From a checkpoint of a small transformer trained on Wikipedia: untied embeddings.
Each number is 500 + 50 x the weight over its row's rms, rounded and kept within 0 to 999. Layers, rows and columns count from 0. Numbers have three digits each. The size before them is the row's rms in percent of the matrix's.

# gate: layer 5 MLP gate, 1344x512, rms 0.11, rows 155-221, columns 448-511
# up: layer 5 MLP up, 1344x512, rms 0.116, rows 155-221, columns 448-511
# down: layer 5 MLP down (transposed), 1344x512, rms 0.0987, rows 155-220, columns 448-511
gate155 096:609471577418473420473498469576510572523536415569454509450439489470494452551486562554476388522483533501481527565572545520552521408436547520541457488462494556501545456501539564582540482562526411
up155 101:617441464471430531552537534538566496530563485508435548540473521464381406549472503492537444418419487537425505500522460464438533458560561506538538476535424452558406481486458512468506486495587466
down155 097:538529491531535556457440573476596533469523455450581499485439476506528505493486465531606530554530481559479425482419418462493508487475606450458453545482422500539519492443447545588550472422555518
gate156 103:442505508439487500453505487507445546559493484506539474516452497431586427413493543539547532386451542484461553463593596517545440446465497395515463577534540467460432484476462525484420512520528492
up156 104:495496433524521440485521494482490551546458520447488473520458475553530496538417525414517504554454518554565454513449493521411572469497496512461539510561410475440507484534549544485444531388514438
down156 101:478455431465620551503399550493575557406519541513555496568512416497402512410468486515516568582580442454465528497477584563429535450500480524588542502476581446539506505513550505529645453603437547
gate157 101:504519468504448612532594542546483419504577535481549506471450491498452472533580504487439571521545531493413475476583461582576416485567567560520558545480532520505442525546460586506603526484551551
up157 103:574463572525526618453478480485495432564557408520490437512519559523539483577510550511463441515476490560524462526499467594566465494485482548471478535552551490570496575464461444481526525558454508
down157 098:467537470459408443544425506678556374412539434465443421493528470536549553535491501543506573539447547424532454464465456550511456475493549508546511511447388435500542542486532507459555571550527547
gate158 093:466536450462541487580455464460460467513518441422600527559533472488522503493532517530452460521529498516502470460478561415511464515486524479473491524564570494424401455464502577481636435424382618
up158 096:589435517475502513470528573530499467503445516532493443552515524449526423467433438441496503496496469437485491445526507412556493467554556508547497519497522536589521559500504455508447422457475511
down158 089:491496539590501473463429476476581459464547473528451511607493552631539493557533580531598486439536473509472518513480483533478504478455458488459473531550532472474348481540538453479434448482454469
gate159 087:527497537532493635479434430460525552512492527455495516533451466430436553481526524546389467457406534459508474518527606463594503515480455516490537486508563403463472591485515533561430522534550595
up159 086:513445490529496493439553519471541567608464618492495486541509481520450497494475468449419511430380496490437523569540457441517492455454491520490532563402527477481403481497454576503450481500523554
down159 082:534558476506422461552458387471480497529566442520666440491468441544554502463487428423509474584532456543464598542529486485492508508519478542566565554427499450543482568476536487511464481397513528
gate160 104:568497591568493445504546561462528497509532496486494579462446557381370459441501532553466557481481439597466459579468429561491556484496375515520507482433501437553518463477600485553460449559498404
up160 103:414526504479526496472452477525443580455519549536418465477535547517497549599495499533432485494434507601494528553496448583484400539546542584421494541579545513565457533438406489430489569458495485
down160 098:425436532529510505546520477554602520535550543494425553471551554545458464496493595512480428398513510518537506486448619375507540534473537570593492415567495525481546520498567475539517439409453503
gate161 089:493570426553481515466468490497506502510481478455491543479426390566545469402551514522584467448535449542421510517529501491511608564487495516458536384489434437518543546511489436451508448486522560
up161 086:527513491478472522468490561455563527435501454434456504516445470503424527463489503542590496515476444495446582462456473568548547495464483546524417459491489497543535502472560472438496486509508541
down161 091:514437523506501488435445503468536432569567453526536545479519489385609428518426583477483493439484585536578504464447584449408442484503537536476457588566497487428529514529476451467496485493493535
gate162 105:586479508510460486517503534428538508460534483470592479525434526492567562498419499556583531430403408559584455429521503495559566508422529493453506479468401473457501454458479474487468516648516498
up162 105:460469388540481507576518506515657506463494555501580455503512496511586489574604463454460497515509566485431405548437529461502433469527471532528456522501540458511490513643477527515412457543473479
down162 102:500532486501500425442555428454422492393497524446550521485435542490431522432448462438454491470463427519465492545550446521464554571429525512460498436529441563558623475490447411515467538547538473
gate163 095:499534543494449559547553463531519570546559404505570395508482512512489462486550535558450468511552504499475503462486438505532491438529548525414506506502556451488427557532505542547559478422504501
up163 101:435560463470548495534543485433534507638472491465491507560455510535517485483446518535481392442511519481534491486398477516464551495478469506469461577500497506537616543522537613486455438472425464
down163 105:514514578446490516424502564510523475505458589483505480433511502469512481538559468434597543543482516550556578529528513456521452397423381493470596457342534506513529491550535441465556532464583535
gate164 106:534509456478474575496491519594424456559532434558467503487575479484450560582559549564538501522456535427482497473421572504412495547466597660521531513433492537506566520559424526557521516424523483
up164 106:534563474483534484452396521539440433498559485549530440502534539538496633506562542491488536464535517397490511523440484491515488572554526561548556480520560525505480431455486514484519506399527463
down164 107:509456480489434410506508483527517507435539501529487498492403571495511479586518444411468416559550451374422519490547468488519524519539561530468465507447404541450542491521460413511502515490498495
gate165 096:556504430507528460516504569560536427586506539454595492556502441457519435449483419558573478514527455506581534447527495429552577464469511510529512441551556529561525520412463526503523539414510492
up165 100:567525516466543484448553502433386421541564470496419578570446518614420530518450516540492460565534578407488478447489477549539536586546485470496559539485473558466508508456516485499520561535488485
down165 097:544421431455548495534470574519538552457546494556558462548434437481562531530601558518502476561392530530523523515499474485441478549570514502482453405544422500542516504457530553518499462516515456
gate166 089:522474467434487459484484568587471483530484478588451491508547582492486450531428508439541466402448510423524442489521568569498528477481492492474542443534493461466492421498495451526489533573474535
up166 101:488539504493616444515569419490495503430468538464506504557447520518517581536550518586393529533547582502497417490458440453404451473475555530443533480499449449479545642509517505521485507462463483
down166 086:527459520500585554542586475421452467532387465472433508501429480463526567531562531551516415541485565486458483442509531483503461485410591562454451459507516485555498510465542568480519435498491531
gate167 103:596475486559548573529492526580526504558567523484443533457554498560457517574507563511598514515605517501581498507489529489537554516420461392560597485467553438524521381474546531457473512469515550
up167 097:538502557442523430529505552455538473466475525508534518525408424443452465515514516515464472426494567451392484480508549479437489459453527480483392568503507476437482489566577488534477402495603540
down167 097:516598492516559429425525527536506560517466460452476438551458461477478435496536533431402423435454535477455489588511498433468461442507479474477461464607506556541400419511558519502518467521520467
gate168 103:466537593565454508548490481502482507447464595511416521441507478568533504607507513481465510534516577511451425561433497508504405560502459481541471508518470568536445542450527448488444463510489397
up168 082:517519538550509465490489493462466500550500519511426475511517540547382508578452572493466426455481571483471471486510558463513473511424454571441501446471558505517470460558559580481535549577485537
down168 086:513493530472434461492512444498503500542574486476600405486412479641427504547436457396527423473543519551469562584407485516481476579492475515456493554549565526575465559431466497423454454494497366
gate169 100:347533530561555537552529520491581506468485467507516491451531508471564499506575546450433534471463489385435439461499411447580537586452507599527497525556489523430443493511543497486476482399500455
up169 096:497531471504528640539459537455453488496517523517469457450498447536464493474452622595475549475462532564475521460475584573468434479500458439443468537554496522615517544540424501488499534529502538
down169 102:525591596500445506505508528462443537489398473517401539488479582550505619404475576520513543502486390562553414577523503569382490476422530492395533442455491471520618574504482535517498507549467455
gate170 109:519457521449427475481555405459544474479468489518492418483438414621463479392457520468504569504588539548530425456539604498510533545445512531489484414483527484593543505580439535518516497431627429
up170 096:522529399437462567537468476488541442508509528406487577433492405486574547533512475494505459520455599531537430527544518541557568506520481493530501526381578463423482413528552462500439467539510572
down170 099:450464502509454405523543540407457488517516464516393442530535486484547540542467494472514534456466520413497586551547535483449455534552583496506557535519493519506488593418434490596429419541498494
gate171 129:589544527527536411462468532568411446492429477499536507515442507542523566516557553440463520480538519571516513518489512489538393474532541550441498475580470451437481443527568406540466480482521504
up171 118:476440425478514556497487473526556562608427476468417527565526484483466480526514491518483553519439422479432497501441543557428569485552504476537562474506640505470528490495544474411475574431441510
down171 127:475457604485471445449545493550563478520570526477457471568545453500496403506471499559475594423428441485488406539458510504477532421516517504470580503519513498441602406490547480420478591436497435
gate172 094:417475497431554519452535492502412526571573576514522479524595510500507424444571536443514517549397487463496434530507513504576533407505460551590583385534520530628565508465609487568561453498565512
up172 089:508487508499533512498498534509491560551499531499524514517538406560485439511492506502377512476363480487551476514509531528471493569429417533447570440548528557493465542530561481529526374538511494
down172 095:509516502583527607557546442451635527463514522489479535377497546491500517410545462502405489532465501440468540558451494559505355489557421562527547487497514504422525459477577465479509503483506507
gate173 090:502530551565490504520530579500471424552469499560524540473470553427533519543371529580510479450635511502503512539514530447578394462504447535529547532508579454496540479518514489517451527618411492
up173 094:400416473523521577562473390458533545516435535443533473513419480572498533558420481465482484611516558550465491482482455565520566551497513446562375520586428605534510475507462566471566489434511469
down173 089:499466600510513475553457530385584499518288481550446463667469488540493420520497491560426517459498590619555516521443507507456543444486529462478481513497580611556463507485465478531512517467464516
gate174 100:478414498487565617511540494467436517538513474466480479526510461552472452574532609557525497447555487545484535482567528530554567520484495526499505494533447531520548447453572497460574516532506566
up174 102:452446497609582521511532534600488555500494526525477491472512381482497568525482583507514504402503496502433502517424421493499521494408515565470410528552536412527444492427514532504500499426509524
down174 095:504476447429468596495549523455595514483594523513532535614435498531496515601511546520510505502534541547455487475583498502558462474486562470528453525428488542410446485524501455490465516452483497
gate175 099:556516469393520558473410574483417480514510548438568409464501425497463577555451457535546543472526516530472525413469511568464563533440494492477595473511498535435473528508636555553509491482492507
up175 095:482442515486453638523523579460499524555465443438537399534462517462485569518560511521428462501480448507561498573531528436536537524511491538528576455520572501464519476523475528459463590487456507
down175 106:461492473534437615445486406465513548522491464511458323452571503503467528516522567508489528531536520494532534450517512434521516538489544472540434493550503464376499483488439613482480492517529531
gate176 094:429467492434518592453498539541516603498456444458502627503593508576463577503472503518485473471449463479505431520529520506423538575463567581427538474489430506440523518494509500517438570474512490
up176 107:426463462510488486498581474518486514510534462548509441441439576565522479530494549552596453505463455467550456575513449497492501555472562482554446526487516447422448436530559520532485489521513435
down176 097:536542426505573549525529462508494469536496501489459470555557443437456485509536449551533454452538468549455502568526566486535554459600559521448436463439521522484555629555518438496515491513446509
gate177 099:612575546502568564445471457558431455549485496497579589450543516592548562440550489484428505474611476480521458483531515482455510518490520496500530404466505516512450518536482539508562491519429488
up177 093:475433579510540499492564527540510501428475469486545485488385551515560555505495468486421448548483550538507461504498525476505561497469604572442501473514484423508569507545475462481480455494493477
down177 095:496516533453526510589475585472613479556432490553372502461485503481508534552561471423483479462501534455458465495510519400567510474554550492545586488481461472502576512454532588669437463499529480
gate178 093:523424576452552473525544562511440530544474549574466456410481526474434520373536525436515451546426505424480558537432529500513538587529537550587604478577517522380538449593405611454484517523538598
up178 099:412524539469539432550403606569505462468424461569459529473514523517447506505445600364430483521490574464506526480633480495456440472512480534569392555466536481516633509523478432435601494482565551
down178 099:480494476497528605569420442597484546573528440399464568577593467511526459450483514601452455405401505470560579420432476512461467439509445465462485426391478563466546486496500529456661504454540510
gate179 099:482468429568414519528522538491494537462475516524423558544433566531522494466520430480470504451462459534465591479438499475599440485532526460478530503508605525502498434533519468422528505473472465
up179 103:472576437536473514481522603443591554511453411467538452489542538553508530449612458518361496495468540515455459376526545444508467514451545551458488509560440508479478409397582481540462491524514559
down179 104:525485531588470457474643485529497472479537535552446541437539419450508507416504564596443591536529532541578538428489499406455525516489515531509452554527609446541534411426607557419459616474489479
gate180 099:456516561453416484503447508494546569424505455624501545467542522425396564540433501528507530499506462491485535421579538522477534466529538500518500490531542537506382479484613512445390412560508563
up180 099:482566545458464507505475581572510536409595556524478504538492458577425510474442486475507451579548437476462495443585525542423531466472491479506493449466560487500420520409611443468475563446450402
down180 103:523536500473563414463570563472524565558580467437458468489508523538471618466457511493501462592439468527546502440598495569494415510499510569510561487549537511428503547484510483461433432404531516
gate181 098:459479440446585584482530423474491509463527437565595564488516440518476580419561519496531556467477538519494544494562465470494467548517552463379509544532498431523615394507511513464484518530377570
up181 094:428514480540520520524453496420576480504402506482542639506496477497569460503579459501501566454500453380505415457611564440557556480533480513457477558535518538496550480487570424437482519446545456
down181 093:414470403533458482556577447493474537513619530477474478566496563599603467498497485519505523472457555430592431459495546556573520560552570525485435523506496507505533605460521527527528514474400451
gate182 098:498525440517547489557481437509561537515520488502506483426510437556426517489512492412520455453504543533584499519564497629451481537433541445484459505528463522533383508478442446571466411542490500
up182 103:472520482568526502501491520375552494527549488611544483421507452570478557439560462504594428543496583546438452476501464484521517494496495505578578463419511451517455513484510545524512465541570345
down182 108:468508576499444472469469518514467495517490535597503593454454569399448555505429506575432415596524523495500549470503517499504527483583528450594537465450542531623544573560535468514533492493468433
gate183 105:514545573527564472504487503522478528450538370492572603544584499553464414555477538476448588579439498556580590410449451445504427545498523515520516449435438543575470485428558544377478502469503438
up183 096:524493434501471464535499536407613538508556534482530473421516432523568480519395446517554534558558471507438541501511475462497532473489527507449490547505586556490492474512473478572539365471533547
down183 099:545601428443541597467456570530423563506495433508513527543525463520455455471520502522617536425470451386530599443530526522439456478471598509488506431457446515512504528482513490403517475562417429
gate184 099:520499542517436453463488528472492467504490591548500501553558559521381485557482566439465548550518406503464471499539585525460551573538483438568515500531495498526493521629529481501600547513527521
up184 105:494502538490529524540528571588481542480478457457497536464471449504482487431473498491504530478576376512504576620468438511448579469491485501491471448431422499550537532471478467485589365508600549
down184 104:478504500485496437540549603591572504585550340488491468560516503504571509517531496516503414489450451576509491432421519509416525397450478611535582474552511439487482470415489554557524500535502460
gate185 114:550456536561563533507500477526526597514471506417504511582550581471477451469544423419504496458534559548551458546481516465547500475481517538462541545448539456442560500467545356460576576549469433
up185 111:554619462505500506464519531563490480536520551475478565520530512465572595544464517480552522566517486508456544474443493397459502395540588477519459495389564503477551459487506477514497549502493523
down185 113:534461506512538521370471510446448581497568500502457497599517497546455509547526551425406456509513519511383510462522552447442576461454574500493527558527493479457497589405544473518529555424460561
gate186 095:459518442518507569546491538555479516468560436592512480553394475545442541509454512512505497556458526571499420511526471599434543523509504437465470433526453428522526427450444587526592456563450464
up186 089:467480456493484440534554477474428530605545548505506559436467497569528470569466454508450499466487464570490513423504504579462555510521477512568513531575512508547531565529478508448527556485525407
down186 097:508501484407501443509529522584463553526485479511619455530504497559534477485497511527507573518514490554491427423512518477479527530483508494515444472545468416503508464509589558484466542513478522
gate187 098:587461410500561544505573522624498487414484403524450473547571519557477485501463498520472463525470530465548460446568478444518498478444447496465479444520541466488472431533540485557503579427473493
up187 100:555504502579562483499482449520526489523503533597543459505477463578618511424497539505439523521545488499527581577509498528589504523469603537564453525578547480483534539497429442379435541442559522
down187 095:532509635411591474502433513531510332440442468464488549418431528617467548484421529440510537463494410542451423630515471482470555507501489522486501511479520450462488459456482423516510464514537486
gate188 092:463481457551507608485485422442564528543524476493473485579469480473473420544480541536573573488492451500490452489472504466568563567448471387536559447502536542548453498529501477399570422549434504
up188 095:526443480551488623515455450541532516425548494479512541595537492458509487556574476567513461416509509515580510519485471476543551448433543565555477406517559477620474597531438571472542396486494446
down188 096:515535471556585423431441464456488445552393497579458455522469571454455420488513469447566509525578436482494425478450560563477544577516479530575420461477566526483477477483415421529547466558486485
gate189 092:380524507518511458489526542475498578528472311556589542387444441541520476590537500417498552518380494487563428523482453478501485573488610477544471515562640490423517546572416494481580542490555602
up189 097:502502519478418481548501501543512503444522472468478509347467377424527552472590545495453555494492643442431477532544515477493461495527500490489512491493485495440520443450521452508585486435470480
down189 095:422453498480527421386461549582434528523542450548554639488421451464417436445480455458555438529412473533510548489617508493435595521569478526514478558503521462503489571586506444397435485483568456
gate190 097:546400509557585559529526448535494468545508555530456452528596581437548384534578481455538529559461483528460426613490513578450433453452515485488525586508490502504572487531509462619531509457449524
up190 099:552493523527454489536489482517492509453568509371540578448497496516458494443489486572478462541623582455474520534504492517545562514475432426545449533435427472576462438523424440504473588565466422
down190 094:544450389497484497456572512427412501581478507530470525543472432434505552501441468469591552576407485464433479493455513591465464613538462510520468462526539446493481492456511523551517473448548508
gate191 098:401534563412441477436490502516387415415482518471592594564483524605405496566509463459433435462598502440477534429566551433480508452475492493518463606428529519406541544538482510409436428537482530
up191 095:575469491464622606504513453558549494473554475465557447529543505485530555421531418515456528493417480462442529564427547550553508469475532528454445452452443469518513496552513488496514522570511531
down191 096:428486525524467548494488532489499525446558523565419493524403487547404411544470449436501475541501535521513509451556483529582456453530513447519455513472574546576507525471506468540408457533475512
gate192 091:496498451549521540530498493499554480539511439411405472544368566598585456502402450516494456489506549519512548468558473487480476524554522450432408485579497447558477478533588471505437548500555555
up192 088:532559559498482443560528552498505577545536487529522496496549409517442507558455419478531555594442564423499604583457585449532504503463549502444615498432572561406481510519451487500474508420397470
down192 090:483597439507393564492444364526560546463546448511522538477436463477512460504491543589461469483593489609499476522551431445472538429595539463527465491545554483523526428470468530487488575521441443
gate193 089:499548529483464498499546486587511568510491605487417450494518456495525474534355509484601501410522504482518350502441426437481508541495523526462476495578478382520458504468464468467478517423453465
up193 094:509525538598528521506508480434569445510590564533518534504489515375533449526498508511505490503524447427563589566552482476501467509491571578529476421531539493546529573421516527548409519527504486
down193 083:494358597566415543416517446507482423475460525558478475535498501559533461462497496590558536477501487511485554393499467449459442536495451515475537577564514494383533397576552430516528524491508471
gate194 092:449454439477510403454468467563488424519511560506516501521492521538562561506494564440566511511479560450453485575549596501371530479557537474503487480470403515481504508421491459525486595535498583
up194 089:447498417508546437528505422498516458498490592483417547443480521524485547499423595467506476482528537452521488513520565465458581560512560518476486454546472555612582399454491487487503556455493569
down194 094:485405541526428537456527400466547467498489488495492424492475484410549365511471507425569531409500487497435540499510435526554461539496401450467428452464640456496496485517501564422433494578439487
gate195 099:440521468515554460487528470488500564510409435494537480536522575417515516594556461526577483475465513565532482514371444518471500402503415567516570530566522506468489483525545376574486467575319514
up195 099:585427469443543575497447512497523428434468503540443531481468598551490442535520513439560523506461490483490581484486561520429563468463408517554492402420406510490523504377628503515462518465554449
down195 097:594516470502472449479476491467489460535454524476552511489444467521566499549466572561527510452576580438421481390521512440596502573582539559393597490504476538464484494531481437566427494521493572
gate196 101:469507487500558554551575481480573495453487437421537471520606446511466483579442502437428526564456531513492411527534520519553414491512468482571427533553506604529544498589426460472553529560517546
up196 102:497493519457554533453536503596565526531514492512485545491556530598402509532578584441438551497505475519527421426603505491506459440501524408524481569486508534518460557422392465559461499435565527
down196 099:569370518579496446546531518422509508505497578512468507582476535485492553381499440524510424507542516544562543528463557459546531468523450543455511571534535496578540493463429446522523530527436541
gate197 100:544459452513457565546534529582514491522539593463517478502579565510522437517539549502551433477509520512509438488478544457477393562511565459484533583625454488493490426505439483539523512455471509
up197 102:527631500467512495545489481471455522566565531498546437450476536577500465470537459503497491489505506549499503456545485535493635458519450486560513569603456532540512592577372491486536511577485515
down197 098:474461493591430567498450526454625459521531498555488560562521587430528527521448478442474428490463600452435491560421507445449500510554554472539553518440556408528470469479499499502482590502417514
gate198 105:522511548489469523481374507482528524533599562504562434467512440398535379563568479427538507490513527499486501468551466468487574588493552528425490584445482534485469632490501505455542418564498574
up198 105:495509585475493517511510486497481536485455510548498444501443460384424444611509411433476540566488582436571559567479418547587412462562517462454466496515405528533444603551477567422528510485544472
down198 105:453498589553530471464448503475559509556542502497488492464451528482403408516505482515470419530630417546508499430456509555525552454481518387466485479463515415566532536380527489482525549517562454
gate199 110:560455512527545619502425560544492494466487458446516552491537510492515501505512505474477447466487478502563432514499512498520502538432454547479550497459518593404446562466486465468525471513517414
up199 113:565517515491519547488438491458453427522520575560471484493600466479518435501484557578485463499496486422414489521676512496458492517475528436603542485505495576470466456515540500583518509493452371
down199 102:419514483518631462486530424496585469500500554502430501602446589612549456548462525566498487433473557488483454509483499425477435446413547396566503484524441477467469442506435520411555507575538433
gate200 105:487515547437502525480570478457451549514471527532523537496420568511556468434479478504507472474481501486485472561415513488577519511555487496456530460525511519510503503515474508465448616527507520
up200 105:445431494514485469407490619500531430551549380461447501430581498471482527481545506488432511525491502513413477447543453545495499527528485535512453548479423594493539481470538563447515515488470526
down200 107:504475369536513473340537530525554417443531538547458550493524514497492459609498555543481538503530479479396529458517479511478455492517487540431491513540537497530506414468581534392458443403426426
gate201 094:425533493534485569507499466534513529511492471545428501487475492541440530447518423531498469552484482462475476561456560478461547475611451502477587532534487546478463546449572533510422493531456524
up201 096:528503446514476455524509542509553438580499441433488615587495390499505460555539548543475573547474524542493532430514487519427516505526461478569514456469406511545535484501522511386496498489546523
down201 094:492500515432495456550421502437510378468449470540457478536476484471485477493555528495468518487529505524435495551565487502503585514366499560530466493491450578447496507566429442529501540525614582
gate202 096:421572512542433502600494565546516517585584490507415591456507542547519432391501571559476406494426505471463541520528555427460453609511573481529538482453477465502500409453471558506595512453510596
up202 099:540484557479563473540480527499495513568559499570492490541465550464440451494485593586566507561483493548442503582494541517471497459550522501609566513479476485476566528453468497489460502530418516
down202 098:436515512499471587600489576535611596439539542455574489382547568529494466513529447621418469471515459510453491542528424411474433579489588515481487529472454551517442414408494469489468465531542534
gate203 101:582486412444495508520532496458466565562476570556503467519459459552507553550498432445491423507567428474510516528500487488565507455565493335478450550469492486535354515628515527510563424510480459
up203 100:409574510498562485458502525481552443588518458462525483479529568473465584424477532439498443430417450508505533486532561494386419465434562531481567502519507511473503489463586446484450512465553548
down203 102:524570462527500525465546510522563539490486448479445551558442440504466449498462570573414531453538433435481451488452446521423519530420556459477473589452571518573548490473560501586462555413505492
gate204 102:488553568424495498408595530544548564463461502508495612522557393478480444402527425442496521449534506501426478580494466348482440475560460460594457468569501517549517449456486626518555515539437518
up204 106:541486463545455450573457531506503486508478479576510519591462568502494481627405498524538413473502473515475455465513426481468526486451563477496546524518512493513493464491497396585547526576536422
down204 110:505516468550412567509542411419554461547473441472480482540417406533503503437595444451535531575553495563461422544429427491401523554419554486561488556499516559530557455491421546462428393545515415
gate205 108:462504518470495575475468515482478539494531589518499541504574520459456585439539556495519573540514484489487489587513434454487460585518418609398468484486480593409438454548544532460463486610557503
up205 110:487450491486490480616437627543509476479421585494435432451550470503525509413496507563575496556520525544517526539514421527577442507451470614449596468530543477547508550491516477448500514486364516
down205 105:517435401485491431462461514640519456588497484474538547481502478542447652494587455557514508485543430496558481521460538459493450502467529489511482573534413558513524528461501603533514438462452462
gate206 096:464516511494463462529439489446524514549459506445466516533556358518580474410440470478471548449537573483516543471494493516498536541477529478594569507498510588441526379508495458522520478509582501
up206 094:453411534475458452568422479518481461538499558495485466590560512571480481471528587489436461546529552463400473459541539456468494487574487564513393514541540505543593511393532484441511539587497359
down206 089:480590442596505503540432490480518617584525474441482542466484534393479556550445462515522496560463474484548512476424464561472490451414510449595427565450453497444415446547433544413461488491567467
gate207 094:508577498569510496482537512536558534548412511493546481497368452455569408498452513497528471449484641405476489506462511493442449467528441462433483459526448493513516431456439432489506488485548502
up207 097:526515533516507479440459542393511557587393489545485490574577421442603552414506603486435466499477499479489426415572545450607577450429554435509548488425478468511484514486448443488623513562374444
down207 089:499508608569362502501454474533496507515489463531501471435494592456486439508545418465488543548486543411472508565407468492395481532565564448522438454466483458553456507412561529495449513544468383
gate208 093:470581410488461432569470515548487488484474545459493451536544513520531530520526441569503490475413586515481513466440407468454619478495466440553405569488544598478484526531446436508445478448418522
up208 087:426566523503497458497500454520454446549422415517595494521546471498482501591457512571486572560496491523464405456576523473462530484522570551456466513445482522532467565528497480495522529442516545
down208 101:506452475363522539555482509473484498482453505519550621577550500437477487548576533486557462432484622500533541490505529587431441597459472475522495426492521511627485540595611468536478488573501569
gate209 095:529468516560394527535485463507493441570486433507524457490405454537537459580456424415507412569559475610503462514506506504410436556494542529489557485564410473482488623405519520533529542551467406
up209 096:497475502508495442562544519476530468570500448493563540576434402479562458460527500516512431460508585522494452460453517490466560472444482528500613558491474500500473516462542525508428493490477481
down209 095:533539427443496487521514492460527589463541430431524510436531477514453528455442455499514538536544514582453472522478542538484528533394461490500459520436519484485410536458535496500497587490543455
gate210 105:513561522530662544469448537578521547580503529409393451510511548575485483467484568450528504361466516572486407574415539497509531547485473569446513507511445513426532469436486475467489524539567490
up210 112:522586482566531466494406480542547517482509498599550554481546542501481427494346488602543476436602556508527547535441643495455540628411442649404522567532452555452433453492405547577422445563414491
down210 106:466433451401597454546480499543502481511501468485499415452471587495425475518471494474458542555506455550538489499390487537507502525556488505471480434499516528586529484489499513505523411454475503
gate211 094:507477483484528499477507563486539506479490431531498486477578484460584519454450514435519553479569480526433524491452574479520534539546590587493476397567632435492400443511497547545484466413506474
up211 102:516458529495465543465525524627567518562438483410498584495482501504476519477487447486490415499485451583534586512462459466473480483476485486468487577443425546500469456508603515436492599564592461
down211 097:512521499433447465482437474501528512472582531532529489484430493541573416477534503455521625428550510412478524442426436435481542464471516535508537475451435485527409577444437540532430466470450534
gate212 096:533576384553545537509512577462500553527486568571475489526515390498586412476498494530483451517400486485521379547540499448582489483471502599541459435427512504490491477500388491380510550534566589
up212 100:503471523476405444597528524600454435512559494449493492466509549487452540373442453559531495464514546487479475533347520498487550481407425515379622505563501554499495485428501436500537436490563483
down212 094:506495498446566515524527503492581413551486498508462419413515527441525469576521441528473485577470511532513517575548428501444486486488531437539414495548470521490572489446471416494485460457525447
gate213 105:452534536544562566553554474502548530472502499564531543558473579532435469489546491536531464526395541563501520463543586544539476473538522513457441466547459493407597503482470505535501543435550460
up213 098:469476527474490500489513463595439467577562435483415537549587471435512497586569537622498519509508525468458461480481480474437503512427556545505492466483463501366541590496506447468500523551428491
down213 106:530476487493353593517435539554533429432526442580468522558415506521490549491550480551422612542588508516470519434608466560492495500481486543428563522548510549437517539452526415512405554468542426
gate214 102:491607496480452439512484458398459473546470585451435543598495526493564559540528424489536519544536543546541425470475469481517576546517553416522462502469509489563469544405490440476477567522433458
up214 107:456486435445509544506502478395451454501481509473488520586464457496521408567571452497541535501571600481438357553485481488467449394505550454483444503531443489508477483550538491492476556466440484
down214 109:536502514528549514440512560510584452500561526419539447495457444565434460441526460522509569601515485522479415514488426486537479454479521504565467510468465437525406509533523527490415547445499499
gate215 095:512539469472531531480445481471505528458445572488488507514519499509488440521541489510494454487589491525528421521400562456534540436498493512466480586574410430609530567482590422496632522559486519
up215 102:449555521519490562551501475492533443524433510505473555470462435514480505494547525488444475533540524527461292552585396484488588522475522536553540608477486417537484542476563555544474443437522520
down215 097:566546531499510574577499418472538516481456501539471504382500482491480449442505534410424539463428588464525564510483415541522591427492531527464514374527571559488554503519506520509484493543499589
gate216 099:571467486591512525456439431532444421499453496458557523475627535539504600406447456475527560431512532494466523465520494476517474595477557586497472524565482501538531482496509494426522476388584395
up216 101:528530426516546495402508508423444519487551433456507486383595567519517478508451525551477482508433458473484563363552511543532450550479477493566475539442521504504558464507533545445451550460516519
down216 101:441406510423585510482483557551451403603543512528429526462514460504597517535496500472480469536454527485463502571465422573546461459524484508528424515478522503513554392442511490480508478465520490
gate217 097:480537549448565528422503500589531522479545530539489485462562536508517446458499457532549393461511447535555422520472558476542407485481449464517542526391487492585491524450515571536404509511551450
up217 096:577599459467570581490516524456530621532513490555499535504518452533524478459529484502464518490496486564452516409492478451420409445608481549483546559454539512585510476535500562570543444538364460
down217 103:555487477550437474513508577585526578529436496403492532455438510529476456556419479505561542443496416415531443424489462442525514445604480551443548545460407467563450455581579528494481449389474492
gate218 110:462506507466537440467544590500489463497522495450520475488522448529514547509465453535536374469498523394456561621584543547496489550419585406495507531540514495500541461535472470513558438523541532
up218 115:524409489556453539536459434487534472545471521541452503531499462429494504433521445486483493525480392466542546486414584538546506492495523633423473491599469398551437423477515511468458443517513504
down218 111:514467518448420402503619506535439447446503552468569568512523420533544515463506514551518456493552535510497462542560460472503456486552490485515405495529469510444517512415511404466446483483420487
gate219 094:522628503528550494465562509514464424532493385469464421564458543549500377502531453471504494516544493428511497510496425455556555495582473524534518488488481534414455572511524609466539563473472545
up219 090:570595465494537495465513587502534436485536432558505519532486573443619491475482649531542522507486489542445460508579479493491440580423510517563631509495538445406512445428484396498533534550523542
down219 100:509603523576490446507518511416477491525407509527531552558472496507563477401505603572461468496400521471481499482498566488580503571517456524435521384506484482517474499429472565477393416497511444
gate220 094:441522583489484476505454491410559432495530439518454598564436527410481523492527571512558488487478554555424523502500575462452444459601433421544514471524560408542399500405494488531527554510469500
up220 097:514543447500510454489555681455480542432427497420514477429542471523506479524529490508544519493572521491467527504553494559529481535391519474480498561491523461478584566551501467420415563455490485
down220 096:514526449515515559536526540567508544444545485413527532520567468483501516517479542632488495381550541402553414500523526521482561608456497517475511477465462497486459524504555486486557428495443519
gate221 097:544530477510605505516507520394461524626504498499408415573509410577477542412556430585534540494542566462470493566547547425544469465457545500451551465458494511510462396549466410485492476488486475
up221 098:474590465551478395552588498471532541514523406423554487501561468440517521573506431535530474568515499462463429452563571464598501494475525500578407500566495476461524434417388457543460487496552553